config.yaml
bias: "none"
init_std_qkv: 0.0387
optimizer: "muon_variant"
weight_decay: 0.025
dataset: "wikipedia_en"
Each number is 128 + 32 x the weight over the matrix's rms, rounded and kept within 0 to 255. Layers, rows and columns count from 0. Numbers have three digits each.

# layer 8 MLP up, 832x320, rms 0.0568, rows 364-393, columns 0-159
163129108112152172176109087147082150063180112154136108140118131137060152125162154145107162161109148155098180140163100119083115111104157131109152160157155172141093122107135140148141135146138172153123147186130190139150125094049222135109102106143129109168169071134145129183100142125097188087156153154126128089114154125120140125110102156116152066161098118184131066113167085119125069139117125138103092144115162116146110154136118112098149060164116107128148104104147062136127176147177090
148108123155134162176150085077110165071145067082058149100097102128136148109112088139108141074071110137140133123055143123142073159163060089097131150116067157158159140159136086144111152110073145166094121128102164099177128133129164122151106091141126092137125163095072134172133128151131084176130147110149125063135104153097095162128132136135110128157146111111090222166124165184051104121114175118148127201118120173096088111146124120085190108151071167095141160109188158135179095101120160
124127077184120145109142110105097144043087029110127126094116118128092164131100108160106125153096127116092149148127130087132107140075120104113070164159169131115106139126074181126096123145156101134138106063165105133091159096155137125110128104084156082150097111140126119090126104142103094130121111145174134131138154108124120091143118140102129130068150125110160141156105095140124165154132122150067147149158106117135125101110153141171202206149122171129160100070203126142144108103087104
160084108114147119180152183095132133139152144107114096159196111092088131134109111127160105111120111112129094118102128166090137146166130107136118113139141119096081107096154165137141108103113141121120115087157090112169092119140158158152103151147111100134143129171128088153131154120082053156101129110124138115126167133109107156134115112156106131135162087210112118135145156168089080113153141105105152122125110145131066127102127098144090101152143113109142132104131097160118197110084106
165114107122133157096155106076109101108071154113117155122144107099136166145084114108098154124141139153155098153173181088139160111135150149152141151137075108121103184074112193206164141177140131151136133167127200086084096143083129127119133169175112106141067113152158151084158157162053168108121153152109142095124102105166097173081134193138138103127130158083155122149173165090165073139137166123089145100126138166198149193094128149118098121174142092137122149129174130156166085167143157
050073093133146129156162143137138167137114030144099120088132153131102128112115086113104112077084159108138123167143117117113117123103136181140132100084098177154105111128151149138123176155114147074118131106131114182073137143086158125197159087192164047131140089145083087110086080124122156200103169130122139191120126148169129164124106132062118085126144135137101121087113180131086129099134093135131141106116145161161144120115155149084128092150114099111169115097106141104114079108143137
101154135121138152131130114147165127106134157096175129126124116080128190128143038143092145075153152157110109156164099138160162149117059133132177146129041138102148101071132173123068057094108124127117136124174097060184132206102102151104135143090120131113161131118217124127129120076135156139140078136146121127096159087167144180170142166149163116169150126123149120130149156115173087096086154193153113171164109123107132099109135210122173184125114174124103211115124113139152152078123140
106144141150101149113170150120094078109148143141109133156078123091122142144116095095133158141151181127134088110088132164107120104188130181159093142130117124120069114127129105155088077150121080119078086130145114098155132108178143144147099127126162179218116138199151121108144098122108078095119164131082142176145169096141143094178138104100168196096093174124133112107126102109139129144088147115138136107146154119102127129076081093129104110139158097156122121098126067170126190172177130
173138150093139083175207102160146179113108145089146147169128150123153137175163149099100148123053108122136120151082173116128138138161114109126185155126105152148148028121077150122197129083090090115128128150088138104060099124086189071096081162174146154146123119171175086145170120115178118151132214164141120120130126146131113129121161129162121100165071104141120078091107101103149060126085122158140158112102146086158165054096114123117139155167118154124117155148089121125112128171115098
111069094160135102154144140133093153132117097105157125175166055148141128094137073089098115097172183053138151077074119129078098179114161089071131133152148129178100065174104101163110089111114121166086095202151125090120179181125143120070074127108161112110141110074182055103098089070118141120128160163128074119077143062041112121190190153100145173108148162153118106129156148085184130175110115111153147126138128135082126083086113125114179144083094187217095132093131126227165138139185071
094069117120096145128185161162103106076119116124119142096184147139143138136188082121061116094138121118133103123109073099146198138149091107123124074103099147113089114096099130160107124071108064144075115096144131148082130080130114141158132124157192123085100114150148175058123131111131101075036153133104164196119115122167145110137127107091132153139100096143162139093116110150095132116189134098129121130117141136090150135093159136121124118118058130135044143132135132130095116123107102
123089096111141087157176176120125123173115122098081155062132160150083093081138092150170140172121143140079107139126143130125088069135144119160133121104067137098131084144109075146158116117111144154147083185117127138115134149190105127127133099139140112094186127169123112127097136124115087149139196155171122107142093065173136168106085147103185072115126139133118090099118114100133146112148158185066125061119069084154106122150120144107184139148076150156120083157078114066113144107142107
120115083127144181175131104107148135141060128119134121163114152107159121121106230140133173143138133187116167133158150119106095125135118200128138066152084084133168125088127101169061134119116129099135118095118124105167111102148128111115182121105153117081126164080142105087128156122173104200111147094123119136140117125098134130071134146159105122144078170098148175113165105157150114118120092184112112127112080077095076124115148189177075175122087051084178103148140116094081102117104130
077123133132089097158079156121123146085117070142139138104170076145117119161094134171183139150124125145108149173128110159149155129119118161117136173113159124147202173144215090106183158149157193071108151157193137105160096112121132134143089134128145131099109107117186165139144191097106129137120130131157187068105123157191093141100120090154127136126173072187124087134077126105173187154120111137118063101149159082134176113086126135079154043095148148182138056130150126129109200103164106
187182172182138143155067058132124090133143096135082138117108118210132108130121134169183128074128161143133156145122142149101127134173121132119086125145145147158166104031135167153135147181144132119185154094166222135139058134049186049165183144146096115141123165141142175114135109118068107122165136143122082139121094138078135081099159149146192155199057179147173138156108113140108155155149154116126122113142131153078115179084066180109156121099122155061098169086121164122121157109141193
106059162170104109155123198135105142139116138145100123153152112112150125108118143160098084162186093116153102126174150078084119168125116120137138172096098115080139161128137167136087079102110153072151135161136107124128140156088114151077150163121159147128100148118172192146128161174099131118103107162124092109151093066119111088098166170127100136146180111075122129124141078179121127139150075170160094151125133143127178194157081102128101070139062120092126098144126110099118125097158166
153197147182081200166138175078169151092173182112113159079127086161077147172123085157130092108126135109109089102176202191101116179091068170098179137021183126143093112166085151094148155095089129138105145174184087168151111130162150108124116134111055088141114097074178096093110088123016085144159155136148109136104200074131108163139065157087139125144110146134170047148138133098138091137128119121146163083108134149171135095124064104083144149108135186084131133116080141185105106156114082
104077173166093094168087085096128112125071077132072163094097116122085125121145166131108115096158111141169108118110158158127071108146133090137130152130052129086106082146092112130163089092141071132137132142110129167189139088116116088140136189128153063120129108126088147110126114124108120119112115067175156038113127212090111137136096104136184045111083119141117163123182161172158066155104073138095148145161138181190091202092130136123122141122107172199182090148075155108093087147152086
159183146078108092144144151101120134204174141170155135192103195105163062093145089122138103103149088150075073124171167119154127181084078091171131157102098142103179117141136102156179162090112194107135131102105096136086153121140126158143147073141089145140165064130142185159185206177167125114147167108149083127153147103165123142170183100122088137098065171121046151147060151133137166096081088127080182132144066163135116114130128137126166181175151111155170114143130142187139136070121115
120169119098131113104146150118139189133112120111113114150090110111161132174122157129128109132122082129163126061101143148118167139121117138157148132167102083132095110135137139094136073166147184133119068111065135082133161171105111149160086188117122089201147171143138120171132098124039118132166105137077115123076135124120113146133089094107101125105144106062164083175108125135142135106137104126141156171121190125120079106141150111125097142109135149158180091054147128157128072093117175
133136120159077110108127154144125042146155134120121159103156081099101153170096134198079124150113087129136090103108157107092102104118129107125091080148137084164095125163116123173118085104045104148137104177185090050053176143113153131067088106095145114136154152060115131092126170068196186123117129157157098129102114094174101115073116066114103129150118129143154101184171139134146087186139135141140192144147109113092116158093157143170114133123169113123150166175082118149120163156147172
172140120165120085129120160111150170123137145123112116182149079139129110109121107066162095151135117164116092122139130154099165146110188168115127148054092117142098172145080068113121121164158134085132125102172156146134144169147137116133108187149071126151159097139170105157092184101116171112133138112104123070096092174050169184172127122123138141102111123158160083137131065155122135059141106160120137058056130091138123133151199120102149113177088220119136136103177122087102133052161193
144149159124104120118145112112129150114071148125180143142149137142113094112132136164096122076082092144125164189187101127200087150143070104108209146125132141166112132111085075105122080152181120106114103117119100128158094123090109143145110101181067094115159097118088114069145094124111160154095124102141166127109089147071162090147107206139128156134103095102039116135151173143143160148112086184132088155122160121109103064140158136118174142181130156074152132114094164123137113113182131
112114149089188179115094160114133140109215135117086122154145163164200035199071110157104147109143157139124086055118159077101177145200165116074124126161141128169197113167138155091128135129148128130184125120121127161097134121112139101158124101179136130075149142103099151105133108144158088130094065166069148138150117108120090069095128117153093130110168155107119176171112149130118144120098095142137163151172146151153152175127166117156106127123106172102184150136138135141141137097222129
131060094104092124123067125127065145131160121111194131114057121127149131170168119087105137134138169164108161157123113143075069167123140113134075113139155158127139111100097120114156107203127138178145139117182131162165110142130077089080146094146120157158157176101153079102125153085118149133119094124094094138045154122145187088155163157114058143140146072119125109093138144111135134122112170063191165142090140156101106123161156113104078123185056090156092137114144111106085102107117141
058131126173097161092167128144159126111146145174039073139127096147126079116121124082048146108106134086103080147155127174153161075053143098159169096117134077168114102114145121096130171225166133179078142118091147181144126168129086148170103102101141100116189148118128171101120101118132119136167097106156162149165166092139140136116168178134073074118093133144098164136126167151126198125143134110149193167107100133105126094161103069040073159135092146064141087080071136078186145129170105
086144176185127194124122168061191130165137080124133166139160143079097153118111175096081158085135110074119129103109106125148162127114149152157130151183093119173144109098145074071129180190151150164095087126140109132144140101100205120110146098099085165118111082065154131064129113165142116155113160143188093104148147111184169135110133185111160161155101117144151080110113119139127154143085087100096145075103116148073156138138083164088170180128104185093133140053110149116128084127145138
119093126150155136105151074174152119156172110141153146118093110107135155140095096111149138131175114166135123148095142136117133147108191162141092156128112131129160128127186155134131126057106133118123111174138127160081024099137192168139110147175134138107135169180135165089195187131125115114111137123150109153115108143119073111097193080132079145103096150145172159140192113161119133100124117138099167128121105150112182107135156113144093158089080163170164149077123150070128136155083160
080058122067149143143105139214116156157063105111112099115073179070162121168116036103127072145124126098212088146141144132150187119141088152106076159113175133106130123063131158087107071146120146114151121117090094136129098131106148086090149180115113140174113118122117147058151152092118114121203134185099134148069076159090171103109082100153147092146187072135174122181103170156170106099114151147109077194134149153150105117129127129102135138088060127128119063137169093165157174133084130
149156073050150144145169083171159135128117093135140124073073101119083142122183179191098175088117065130125153146129111088066102187111131142133166096119114063160129090165077104108131134084123142139196205126162104121116102176140120088075135120161093150112133101099121151129126157129102119070115169056162142098126094083061149158084127114160112127101139113120102121103088173135167127169177100158125151135148113114114142159111096171101145173103155081104140102103111173134104117126170088
# layer 8 MLP down (transposed), 832x320, rms 0.0274, rows 364-392, columns 0-159
127085045155126135127129146129109188132150121134076129155120153112113104193099145127143128150117122145166070196209149121193104057158151073101137149170101155125110181110169072140117158137189130106157158193134099138069157108133198071116137021207120170163107052127129125133156162101166154083054140135117102168150147129114113120106149078152167165108120102148104113083151104129164099139114105099150097145172080074131100104107148162127142139149165160136135099231109119138112092106149105
137181137196095169126162150084145086105113140114137138142098143160133131110107091143156106137089077173117114082114110141103171193117094132160089160123103195210093123156104103186064113066122088118132159217166149074113047156166072146079092112173140138175151117177092157130137095150117101084115117151106094107138161099171102168145079136086117239088178163139061122119153123198113097150133123081081154083081173146161125167159120125097107150133140144145138106111117104151111115109123126
052094099075104099140065217177175112098173151105155103109093141148108154163113146156135116150121206101080038099117160110096158159126142150076096093150146134095126087116215111114193150087140134078079184106110146099111123155116135112130192131154139129164131091115158139136105110141159132110136094125126115123126078121148166139087124128125112045126181098123132132099104131121126129079090095132127104186165096129103162144159140149107114166103036133183109091121149213122131102140108164
128140137129111171120073100092110103099112114099113109092133132137151121099129133106145146092121109132152110149110135151153108087113133113143160109120122114105133125091168069129123141116140148116173141157136143123100120146116080148170220117075110103118129111056103139106134083121133154132065093203164130133085109142143110121094121132122151080115108104111117112195104130115163125129063149140127153122086071118114107156090103122145154115118163133064153078152111186046141138191151180
102128077113142158131110140131149183158149120112139094109115113179090158200086157146152103086090127142185129143101133148133114102139161141147099128140104204171150103136088175038150155176101130105121093164148104133189119140105121098161151097035070120133113118091102162139143191142106087150121117115152111153162140177181162056096123164112085174134095149143102121103074101121122123148151157090170130128147122094111152103134101142085155130148113118156168098171083159126141176171135140
157117166146129112151094127138110153132094093146175104118118126117122168159133103119095196126120161091034159102181105142176174120112093089125123112184136140154145139154135085141154100113177119153191120122175098175105124153116109110146162106114120156140141163159147158144210086135157088128169213165133142123139111143097061127124079108162135121119108070140077121090150079124177186078121125110134136127156131123187082148147042115139083184127166117154090124153180115091066187083109168
119107139169135232151107073162148153109093082090113135181135052170139179124156157169129131079083158140154218125110123117107185108146110135061116168051084064155097135074122122172156139167120088095046107152090154079118094120103159169077156129188170147138106145144189130137113134147102111116126109119082091163166075135098143131096082088133159148079073095127092108179118120143124170097153109088108137063122200123157128140099143167136101135163115131079128141141122123158147084158116144
133118113073138097131118088146159123097091137111146081125115123150162123075172188129171139152124088138102131155077144094122142103087103096147129168090112123109069129122108115081150157138080119153174142165138058128087127095096127216093138133078103123128121111103145122134093091104090119095158136104162150096064032106077108111144125208078075068152191105113118091153140146129194129107120124161121125143065129162116124173109100120098117113118113100145109086127117171123106053178112136
127111163139156181130097132150136180129133124180170098112109149104137088119109140172132154145096141099160080142171116095073142083087075150149113189100103112142135126078123152083093152126091126096126126169137177159133154139100130199058137057082172117116119145137077118077118168147103140123085119159089140181159087113168085131134168092071164207139139103076099124068113100127074105110142123218142152164125132134091087099154136117090142161159114184139125117145124104101108177097094159
057125092105122106119102042071152150163099170170123111125127088119125160089150147134121146165102143082148191132149094163101098183164113168178159143072124184111129124156116109106139115130111174107078112222161179190134084132179131175061073140081116137172124125068092113136118143068104082105106143081160135171168131110104087091090107083110168143148201167097138167177102140080143127123175155174133069105094114134128118066152117134088081105089131118105165137109080174122109170137174141
203135140147121128086122084160176105153140129180137140133118116103096129149132137140174107213138099143180057145115146123105106146127135064118113166166125094119148152086066158170136119133126125149184165126130126101152063130140152170128145159153061174150155085134150140177144155133124156187186135136148116133114168107147077108041100111121149007119088100120149112057147157152153103138127079122061175132110144150160093139117176124198136174130165122190214097125146143107116106191133145
127118109083084136154117100160138172121175120102181093164108088068080171201128168125148125192136098096214112117149152121166159121163150111125152071123114109138124094150131204175101111160133104102122128126114146117124126100121120114098101079187153151121169098133116135123160151148118117100135115127055153171133104147157104055140094199182106117053080153141134144166133138142118140159103105090171136174083165133120102171107126160138106122094136132141155144057182116206137124124134099
108090138128153104098139059175094110120127140176118134102119166175133131130122134124154120206104112141145156147197078174108139136142144128199118147148117094149171122105111130128152127112147141039183168096156138114129161093135129102113095082133127137105145181134122169110136127137127103136175152139126129081158094092107158144108202118072122033133137168153219171138107106085137132117082172121144121118133135174103162130089105102113106147141167097036153180082088058156137124128112160
146106104093200093159096091111107143108118116137112136088221063160082100102144070175111088160076116149121148197140094105120141193112139171129133100110088120086152150136123132073123151139140122079193118141150146142096133123067135115131163147120178158136108159092209132189093132129100137152068168138102115159130123179126172091183133115081044078147141133214113121154129164115110119162092122145180097167101186101119092137086086179181129110142148158169165137189163133131182107135101169
143120115155066133117123069113136160094124094149152155134130113019148162154096179104144147196132170107110116146124157067168190123198147143178128140131152128151104101148117098122159061177127129077148142145129098199097038143126138141137107080168150151109115138147108083077150180204130135126144161098093120119163082137144121110133106145095117158155150135147137170186211133082122113076180111132122138148091086157114143168171157124123109140086067100188088116095162166150120130064107057
104124137198092109087125123130101124126196160098122152134121121180149124150161121151137153069096192105145142133131125161108133133119074162164171136141095153114131091143116085152104177160129178163061113184122148145122126110150134198079089087115113081130110097156080100132119113092142105124106129189146126112148135199170132169100103093156155191209114129181144068150109124153112086139112160112179178123130149130152113137185107170151108062129175133133163132086100122167173168121116109
154119119142206139146116084187123160155087184102169133103147102122112134100091121085108131171067130152022111167087091107156121110094046097134101189122171078135140136128069101178185124127134160118123139159112114139149095124124175144144086101119118092133104091144095156163152079127172122139129124129122100112083161108091137157158083167104147201104113145140080107163107160114171137125173160189115146122149118111116109122143207138161066147146130134062040157140169081149070095116160211
106127119172120059143110120087110121168149131115081110117162133146175155087076074236123145156079107131103140141131120068172106138183133126064110113128176124108110109101161133152116134071130109091139135126099131148151175124121166086105052090117180138155115080106079095056133155090122144167087133152119122148151138119162127093158114117145121047118041154124105146125142111146153100094121145123102134192150122098148115154123141067098136162148139092071068109149116128133086192129111113
208161115151113146038141135167149102103152107137118119127124121064131173077138144135076173109129144166141128116069090075140136165096086128103129139151135124095117102111148091141119175124132107059207198118110138106136098168088108132139107082141107110069184048068123198088160089181152178119146134117155131123081118179164189177074135115127114158110145091111117148150147118128104137137108147138131159101120111112100085143104100134117187113123155090145068153131123131160142099100154159
131150078127120107183128181106121158140143134135125165120142093126157110107168055119124097185129130105163114153136129147185061086107106144123082125133147162107132161141132175080133139130162079099112095179145103181131177136127117215133170093113099148089126144174104086148112127081190140130096162135161169132141157102178142151092124137129085156119120139164127105172171059160148118108108103139114133152145057164146182196119155093094101158112151076142141111144130175147111203122152144
127210139103083121122149169137117180118160172123142115157158138136075151063122149119122131137150124161131061082133107100114127098057144170121150181171044116099127101160090138151113132138135115168162167101145165113103126169154110157170077146173086147127166160167090112108098110139090135152125162138178109137171091123107142123085066097069110091142168120060129133112167118112163076144114129131095126159121121127195149115107152109123145155109117150121114100079092115147135111089149088
099114103116114128166152129103101160085128104078102126112112150107148105066157124100090144152171059188157125138106112113131130083159185156172137122160156153131156111158195140143098146191119086075096114117087125065218120138104066138135094142152158073120139110173135100111068118166106123091134133117109121164096107104128109102109171111148072120101132163174128184171122120148114158128125132126107180119108166112137119040052168137104103105134096171140178111096193168120163170110137108
162127141125138151167179122170122160126144143153152154149113153115147100127123140145159141144097130155133078119115140128133159104118171137160103109126087092145162082130154118193123140172121114060057091142123125142124201117092118165098141096194149181103101161095109061120101147107152143098116128110090143110114189132159150092108138078190089255123139122123184106117158147126160099159152164126147074141128132076116134157127106139119073130144109076125103133191115133171105163114105104
111150140134145177152158115137185130151021092113181147081091151111083171102129108053139186103133185183112059132161110144163146062120155096141132155148104079070105184127164159086098088087136114143184130104080128145105082099118117125167131162071127123155143081116171191125060139162076131084122138141110141078091212123166112154086056117145122029060172114119141131154147091050157070098126190126111135128111143149088090164108126160085129118090160165157147116107150110131167101154116111
161104078188173056156141205181149061110121134130134093120137130165123100123131084100140063078101118077117097099058105105093150178137106157092111159183136114159079092116061119105169115118112116153121032119148153158134225123129107143130089180100107143104197072155098114128113109154116129109142130134096188047134150100143070152093156105104154083115094147194141130120036107128140135100138127124119132098126126122101184151090099113160142146070117103166224165125073118142193113194159122
161130107085104192119137136160180143145095157192145156150163083069129160162134160145164137107158107113080092132084122135165145136132107143180167046201124152090141094143118173066075123127159104108135099177161112173116070130105139134176157161139128156112070149079148103117173179104151110111157079096131130110130136106139118163140153111175086104099067080141134157114177137140146133109155173112117109131161127182171106129150105105099120163104059098147174148126126105107174080144139186
120118112131152119141086116115075113159113134175131174118105126154143103148108095147138166103152113143136138101075124113122103114104086114147150071124154119104117052160107110116130111143151128150129121104162077091120097141124154127107086206177113134122117147181178169104066119121090140202116191162096110138136122069087130141091173174156075120105164150173097117111139113127157110128165126105141163085108161038164104111110135102158127122115151134137118138070071138066148139102194121
132119135109118124105150092125127137124125137082126128082061150101155104111131142175137139145115121181111115049132112117149093139197127161076151068073173130158140083202107100094162145125071157131154125120116105125107111071118087153119207125153070115112138142153110093098105107159100149067137119184166187115156124116122100176168128133108145118112126137143110094107129102175129149137119133133158163136121102095130111158126152148149125193121111216136153090089094134185134088147169093
154168093166098120157175175073096136184119156122151128107134173121162176190082107151176119150177170155184139121098126074109129174108083078147134150097140095155179168095090114133119130151144144085115093114132121127131113131142140086104061140102121156112133137174119116118122159116180171186167067092132133092140156109120109108123051152164090157136110112149084132129189114124147086199152144147135141086113064160119109151126145067130143130137151113133130153134091104126115132070095121
# layer 8 MLP gate, 832x320, rms 0.0549, rows 365-393, columns 0-159
140078121134032145176081120069207108100133121126137147093131138127132154077115116120151119154095119130115184120106144156174131158156159201201080152116145092109071089180129087092184171068130139121110122130021133103142141118070132156125126141113177159110104168106124138118114195114161135095131110144094145144135151115054154097130133118109125062134223166140130133157119051129141145120094159138162091143132068137147141179122150125097169148055113097106123142198081079118139150170172094
120108216135101131131125181162165182059091101100148177119170135150140127114104108077136135172104146116118159081094122136097124104146124094109084138092179112116133184111083108115136146182106173101126131131096132191037111121144184093171111158091124110109147066085104108144063115135152124159164122125094150134081105088115162111147141201132170114149122104125160111099126128164101163090100126160087162190143130121108146140148147096080161190143149166186102152131157122132136129146066106
104130219165127144139148126094101130157130092083117115127094095131129135139180117126118178161130118059180153165078112158106124097175095077097142143120148157169101170151115065083162195174133149119149143136176166110094163119125143120101067151138105093117126104092108120117104140128150144155149127120164165073109157127066060161113112137107164143095131121142115159114123074101145115108150127128167159225169110116111091077130165131166108210094138164156125169078092167109119146133123156
174149101122131131185180140163122103150105140122118117129120120123093084129138168136153144132101146143166113129099111116151129100129126114184153120107107080055156160137100128126085136141108151061126146118163076128128072117128128092113139106155098139166114084073078121167112127134076117142129150120138112168159116143110077058107121116095129142189064187111152157159086126133157180144147140198161146087106172140181115085130163187096111157143132112092154142149071174087101165135159091
114118130115097185123090176175119143074091158135085137097122121070177038119120116135133179092119150164174140063122132052148156181135129135079149160132171136168100127089111128142076122139121090105106103081098168140181134151138157121162105156081122148182144060098199131091128164141128193100197068121151144147126130096122138174126197153116113171201153152076165111126144080161126138125112096112075112121094126110119106092086142121143098118170060159125112120154135106088135134157139155
166150124156073160073120138125080112145061098137082123165114159113175091132071156119128069175153097140153074143111077103117079156087152148160142123156116085127109153141131081124145143164142110173159083119200122066134088137123164083099139169111165111145123122093110120136086102170095133131116111137086132128152128173140124107106040203138111103162196121120173084092127055078150157106101136164117137163168107103144127142132153143156152114147156137130160079128067155062131101143076083
137178156114096086084114106113130133146091185139103110130123098112066126093100070094162118079118158172153111117104138176073113178127144149125131099149162129156124083141049126080139094107121150124125209138073108084144160169085106148136136105184144114141097151112169118090133114047125145096115116081117144162127101143110132153117143129106143173073080129084151129112154144090151085185158169121129147160084085110139114146080111131089118109151096090132063059160159128087137148120128145
174179152159101143119121137107096148062088117100182105125158096188109163130152097133151119148194130157112050080109080090138229105153152113086146142177115120128135178160181141089129121149089145145173082132106066127038151132137137127113151174108138126157112177157092154097088123070151115069168204087175149097088184058179109096124152136151076107169124125133061149169157112125195115123074115131112114170156138135108172183102139145164118114132048118094085117104202080126162150078167136
127077096148122130143099173098139164177105087127147165165075152116150153133170126128143126149169207093169067102125102081129124138120169104085101134195103146127140075139130171158178105122137131150113169104158068131125123115113172181085080141124179096105069142113132139129078073113113132090084132163181120180088107131099083147140209101153102191064115186108145081203153130099085152123090154050103116151100130122133099076132122120132118140098076118155128151165151110133096158120150073
180160062114141137156103099139079144186156082192113125102136147118115119101094063099166138090112187161115091131122084125171149119125136136144118081110121169177129064088121117188104146161081179155099171099143123145137056074168168157121128175119136122064125129138124126137159143158121116126149140118157106104124181132141134096100084071209173119163117113141130184101117089134092108162141139090178117101099150144154152093126119079213177140139142131169125119093141147120138136134077119
091129126108145198087152149112172125119152117129158129163078167138193136118155121165148076114177132142071091191069102104114091091061133090144147138127085123086058078132184082096130124130133128123119098157084167160101102200173139218085128138180137095108137125149159084113134131145097098109138146164194113126139135148090155127091146149131137095154216172142093161137057122117138113142142146107043146154162105106111191140105193118094133143102119103175128192111144128109133089179110182
083099110139167086174122230109056144144151140084126152128109134126143130153139058117147171116086142122175141125106135096128149147111083059202132099123108113088141090140141141090135179141109135148159100102134107115119162137186120150114160112153117126107164181137138129172123133195073151125165171078148121121132144109160107135171099105163132182195162150077144093104130128167121148098082139082149115128101147104153107138125161037178123151139123141124065095127163119176149109064123146
102078122154075119141105133130135124071164049187112155162118125157166135114108117143111098173131141177080145163130096122145118130117101129125131158086111109155148094111091106094152142131137170146162143146155145181161141119157122102151108163166105059163118155107131110146127134066069105176143118096187130083108218175158140147159138130098156100111181115147077093134086089133186179164136116112130114122165146048154126111122133127124129092152158121062113078137116107120123208096132109
178110145119098127151104106133094112147047122132124135040167097142061115151148109164098146109121189105154107125124099089092141094153145121177128121185158116098154058093121131163117164167141153139135134098150166129147152129093134095122140134112136124182135121154139127072117133083081149131128128127118120169142105155141089093125115065151191142101192130119093136114126112120126159098121089153177122150185138166152094150160155181073105110153110082092109126147106158095043115130171128
127090152206100136139172100163185138106128101122167121111067138154128131151111122146084038154091119119118126133152089166105132112158143151123123127130129091102098156132113136143129125096130159100171135089158163128126118154084103107142139096162109071189157177131079115203100075141199091134137120120151126148132097070130119124104157114137121129122147089094149102113149118146083160177055081129075111136118105147084155078105102148120118125078126158065160107080125155084151129121108125
041147128149096180132081167175134132119134103207119128119139125112113157147167088125095038179145132110116116090199124114181156123130132143097125108095165074171087105119172143092161142131086115141162158190130076143111121111130117116127185124112156113087146169126068141105132054166141109154113189145123095171152150163165133150152154125142110174212087172092131107157149131177154135123120069075121134123163076120122188146147120135106078203088097141077163112104088095140113117097140115
116087100232131126079152199120139135135173135140130069066182076108107129136155141098156143076085135100141158057136119189150146125158207120124123132108110120103128108142124126158161096196135084142076122114154161187153144146118197086137077120157151121095182065113082142136097171117129153090159090087096144109181120126139129160119157144120163089098151150135102110193125133112135122103177111141079049169109154124207122156159121120129088149148093161139180093125107119138125090101184134
122128075106148163130180178181098090077158103156094194181125206112124117119120139182154182118125113113116134110144144082186151186158115118057070226100121113186108162070142141128137143113127189205111176137176052152099088118109081123158122116112140170109172172129154159123162155074116140123114168136163132132062233104202144168140134150152152040144131150112102088198142108091111178157139153080181134171114109077072131108147170150091110130198115145136163123091029134146162132169110123
151143105081168147180124124095129167143088130126125066137154185116111138091112116138186137108091106104098148197145166142131160119066059134146186123072158130098103095105058155142177094121163126167159098106114157109115116178109143150112146145124173168145107118114100166095116067179060150126130068128132130145087101123102134157172162074153085117133157109127114089115143129173156194198124112104151085175138113122110169107140145075161124179136123122122128080103122108138181078100177100
119152059169153114122138205149154204121097135128151105193113088100053109159118105144110174107168183143150136169114119121147172151139125140148118082157116115082140143119119082107156156115121107109140137107093126095112148163166074135150139117153131081127118139096160167128122101110119145114190101131152091154216148132112114197098134132177116183126133129080088121111110132140095113116193109150191091181163130126101120136106107130097154140141135162143054125114135161081053153116116174
095133137084129089168116136097136173130103104130123143127132142093116131094048151093086181073110068147163134125130088189103154102170152137169102170118115136187160165184075123179184148143125144139140098105120126099173082180122166116167135192134125123097092136168183121106088113091135204091077125076074155090110105100156091136172150086153195144124155168142138109094087082068092122090163148078079122138129173070102139139085200123107061155038125122117092093093172112150127093055144160
122161138079096167121073104113126162101135100131152140145094142127139107133147134104125134135165131164156112097091088138126113046102150081151098112130100128044175131145156143115146092158118074173099123170117116109072160110170132056088133107115102088120161137125130086129064155125122116091157137118143165138148103120141101165150127145133175161150123163100117097102120151094133124123133167099139123138169089185085165107155114116168146096168102142131095103121113106146136137133113172
150127145087166162115062088132146109159175169128137102136160113050125180074123097134129123133135177097097114141127146163115112119117187152128121130072157090128164137158117090086126081140138143174140126100068129162127088215096108164143147137078144168131114104106125064100114158156137156080127150151095125045138183100139134057110165118171166144195131167155115095085138163126137116143108080100150159136135137142165082107183127095152109124176117190229140144139092156132114056083171113
079127143167084131144123140097135178091111166112202118149087153069136137087129103155135103109118173140113118136158098169113139154110167133179178136068115082143168137148144134164146100154138157138099110165168127131185101154106038103102137080171119109113114121093102109115141132092117175094073113131156151185127101165107154233169111130107163048068166117128162106139140175099062173095169152123129098118144198101122174148121118136094093169108083066136113168120125143111050128151137138
116095093101094086141132144141174166127110096104172117156117169077116076158164175128133078117094101146139155072166086101161101136125198125133146093145091166164104109054091118146187060156168098180111110115128096153083175118129159139097126172146086134118098187149144140080111134164176144140136146112164084167183122109132185203136151115146083125105106169140134111104115075147106110104111075135162083118173113090136178079078157085122099130130175123116185135177135105104142118115129055
137090155123150163053134152122156122143133096104163122149127146120074126094134190144095137109114104065165161122098100130187174123152160186122134133158066088136121144143137087142103121174119130090124138133125150136129138143141134095127170182091120140112101098070141140093096092108091153141144139147128105119152124121133101113152141120163180101105158095108123125098151140161056068135102131103124136101155117143093090147161131152108112125107126149093128185139113105157185115157103133
103158150080079102155139073190121087097108089151163140145112174108183155097174091159138107135137137154133110105108147113196135107139091130163145139105149121126091137165140114170157123118145108154152100135185147157099150106122191105150053139124137151116173154207204154104130147154090147161144138102131101077146093150105105101192043107145076191121133123144133105087181140116109090150150118138148197183126108093138124104156161091176166104092117135099107135131118162121141181134119153
115101183103144144186109138212131167101096098129111138072182174121113130141158055117139076146119127127140098109115144065065145148080120143131091127093088053108111133179133104155124092072114145119154127183091135165134110156105130091041162133155127137129125125174106109118164099088137136090161165136148111133103086208105217126164085146177038156138188143109120091130159119142132103105165150148130150154165090160108127179108119117159060132113074141114125149147160167122133125074112173
093079111109110143114124171086121171079144185194153131152183093148140116099123132092137130173108090147082111083058164092173191135104128127096189124072085110135164175151139159166094130158118132114149104117134138123116145108140108074129163130075136141137109087126142133134110150130083162152104107075088135166095052135099120060181140184080149114118152185155132155165130096157119147066124135151068162137147133132119085150134157110145150151175207229134141147152147152125120149048137138